config.yaml
norm: "rmsnorm"
norm_place: "pre"
norm_eps: 1e-05
positions: "rope"
rope_fraction: 1.0
bias: "none"
init_std_qkv: 0.0462
init_std_up: 0.0462
lr: 0.00355
batch_tokens: 65536
steps: 3170
Each number is 500 + 50 x the weight over its row's rms, rounded and kept within 0 to 999. Layers, rows and columns count from 0. Numbers have three digits each. The size before them is the row's rms in percent of the matrix's.

# layer 6 MLP down (transposed), 704x256, rms 0.0849, rows 145-148, columns 0-255
104:516500465545505491489495467528489525514505450484548552418499529527536614517505493538473440491538532464447435509407433475392517459439452428521584421435489516535448509434576517491508512513528481506455562520468521608400408458484512544549541505523541468455384460480525317473530368505518553523526511416536461521517641439529441475530529534484529406483482574555521493476442573460472574555452577430539518549589555481494565622455452476532547482581456525506445453542526455501537534469558498459488562497484542520527473523518509610451540456547594472536592489522598546545472581522485452480531482382461483519524590497455544444407456504517479502449531508517438535580614525504581499478462447408493474533569560491505508492435550462475478457439505578598569493484511555546491435513519498
096:550517574465566502509496527471506464564416416473518450491464548462494513503469479464530473463494482512500543535553471445545518530405483468514529480579461557516462454522433458492456548469504524504535551424566463459524433456515453479506558499485456504581511511529503386416430517503408434497473461538383461501458528562385500434414469524565536465610462484574500531560440528504482493510454427458486465450538613501462457461549479535420468536536450565502426474473536504528560648576478538464542578522469455520474458505482329531489489530533465473451420394508471593502490515519420509497497524315448557565489520576466487388521522561454508457501484503550493530450551529542379519519532486504492557479462462519560618453440568508597516471480498518480558509532533587553476520451352468
117:451355481507379560480510512531523465525528477550541592534538504470428492453516424518554411556506465634444561467483503418463411437476428469461531511469561569556504562517502517514556490488457567484548528484391448605581483562470522514387472544511542464515559566413351479425488496657524501505564422490487542400418466608437472570464479497520463503490448504579492599482410495500573491539519578547562561547401517485509489520503435470483491560536425494442507540571505470580483522489492511527453476427493478493480516520529489476451446553580496490596460456442463517477484548536538456531472528573410558479467539516509441587465476497487517387572478559552574443512517516496572512516555524492542488533411554480522445495499511558523469418428498498506452548530405500470520513490497504
102:502410473515520450397485582516527559437513523490488507466469413532431561455415536518499436477405494422520533488468590499489421510591576465533634451468555441448475505548513479512507471491595486532483454510578504465482568543514498487571486535466438570505456523504545445552470527446464436532521470590519499539469439638485552511561499509422487566543454506418445530401446420516475504422474408507510563455523566404514386478459523531307482604556459534553603470551544558481513497456456517462496536556509477479501455570487533495555529532474415528521554419538508481544463521492468458581454497511495539476588429464424507474512464485367516494415474417487456522473466435556476536410487439501471468463417487548466451472508509433474491485555476533523381515517520511476546498396526473
# layer 6 MLP gate, 704x256, rms 0.0932, rows 146-149, columns 0-255
103:542527481506446533501462528578512541471486544501559481578541562521565495583484486429495499522507506395599403447445593579493529567432449484470459488492546446527555528493576556552489397532628522484535503565554481537425508485504495507508483461517535558479423582419525461480539467417545524528470421428614648544525504401548470519532530516411521545468488574482507507450590488443466444470538539534358570590526387520516401477530554402467523458417531380474552506542467429451470501514457509517526485539431509451487470495511541525461507404427517519542487483441527536512491463540482490473473570544552517435455580483444508499513607454465470509570499530473373466528497506503563460543538453464476440548509561587481487412422484536454455573459466497490566497525468431454515527503489601
098:514549479448505538385481512577535515436440470500492454433496434469497540541420523511574502509476469487587505593496510566556605558420513450491525476505550561522459517541440551455508538537545488575460414394539450451507473453587496439537405541476523539546505610422456574469593434532496498357416469518463570544550461449538484542469493450459583506496489458554470503509481484529452459517456508467437556536483522469507431503477547526547564586485448472447548484405479453505451514553592531505457486454556567470491511494505426525556474482513518549426470421464521426482482404538502521539593443563411513583515411420360354512473523516502517474473450395469432489475450488530580501409587456542493510498467538492559565494546514554578534503527410423495527560481495546476403492477463466
103:458518423517475452566485474548391512426450533459615455511578462518468504581430519563565570583449527465480571467511598444605486474495521516558451548471474518538512541511519507480528453570530456595427517477460491490560414614562483496498435453456434506482481551531380590543489485495475516438418474470483543525599485500475497508450407521453465409621506554530441431530487433476466504438513569510556508576427444432475516510487468569569442437463438556457486467499429467494547536491495565514416488512408524505535400556427478562445474621589570522464453484509510501602494508442452477559503461578496485506479420494460519556485402492474472533587537473502510603502450577510491585525443379484507509582456505549536492440494520465487517492465427486470476547579559488434560476458544516
105:467472498435502479488532517421491462501541575545468557529477534530496366480476516470468537559605545519530453445485551470515448426445454494550443470565535455480529508515464493522490512400531417572479474522583511443528501526498426498449506409525498547507584606572472424521565533610429441571525408492537488472466476561532553429529526444512461553456450387465511431538433479538523519482553493481626522593523395504427588466565505537428508423395492433469547495482509489521556522541525587572508536409498560538449545511609509456574479531520418438532476537533440381522407483640466514546417431522522564550465592474547473525462489465445515465502631482448524464526553517459506558501460541502493507558449425518484455507520493494402503538477439491487489461490493547470559487555416562
# layer 6 MLP up, 704x256, rms 0.0959, rows 146-148, columns 0-255
092:483475442531472497502605518473477578492517546556546517467431383490476547481502443553490456535491588546504483588545507464529544496503554471558504451482496528483505523484460577464454583541540421386469481572526532527454490551517508525506573541507533447481534514477538485457555634547485485511493514498529430472567536535495449501610493486495395566453495491586550501440539456526449390480437498522388551547412532542562559536449511521441532423545533387465532441602411507611468471507445470397507429571477476485477513503510546478519481418427538403544537526471551444553571550554510525544532459659520441541507521551547530525530496532512528554493563512445511527639434600501596413420499542556496540505508540490485469559526524471417564539478472493566541479501407521453497417571550554
110:479501449550510509530522529527512553618566502582443544541482500521495507432476598486527518417485543470469529442511513405466424483507477504527585426476540585489503523541519485607459663488424467512480525587430535539563508574553543537487572559481513531376539565468569475480479510427489535506686481546591466474463544505480478520395544564501499533507515510543509548429470550516517482511477550496622601532575541540523504549565481432391524452487527533476542528591355560422464483481553426531510463552552422511450512509548516515518588510494481420469458511510484512480528469519508497593505553536477483476477500462495540610484541476524527410474486569514609476525475470478484561520482603418552421564498604560485515516494527461498529443485575434588543471521436490448551468542512461
107:533459482617526527505339552500504467461498519400605471536501558541523601476463488461564422466551535456497438623473486460440461511657529425455478493470443522514492482476527545421526480476477496526444482496389609510545574438480513421491454444525457522547524462499560512531502464497541423477528553538480503537418518414405450472517574564415514511480538495485498432450499502526448411593544444502531513581516495440559534499474495379496404526478477538528568510447589438542527519520486531505470466493478497544465558495544512480491541532504462427428580491470501514462477465541506643548526492533477446526471507530478415414539477515451518439529428555555475530547472497422563440620540589551512440456445492492543546541527448506451565511527486525494611437472426581605495488588497462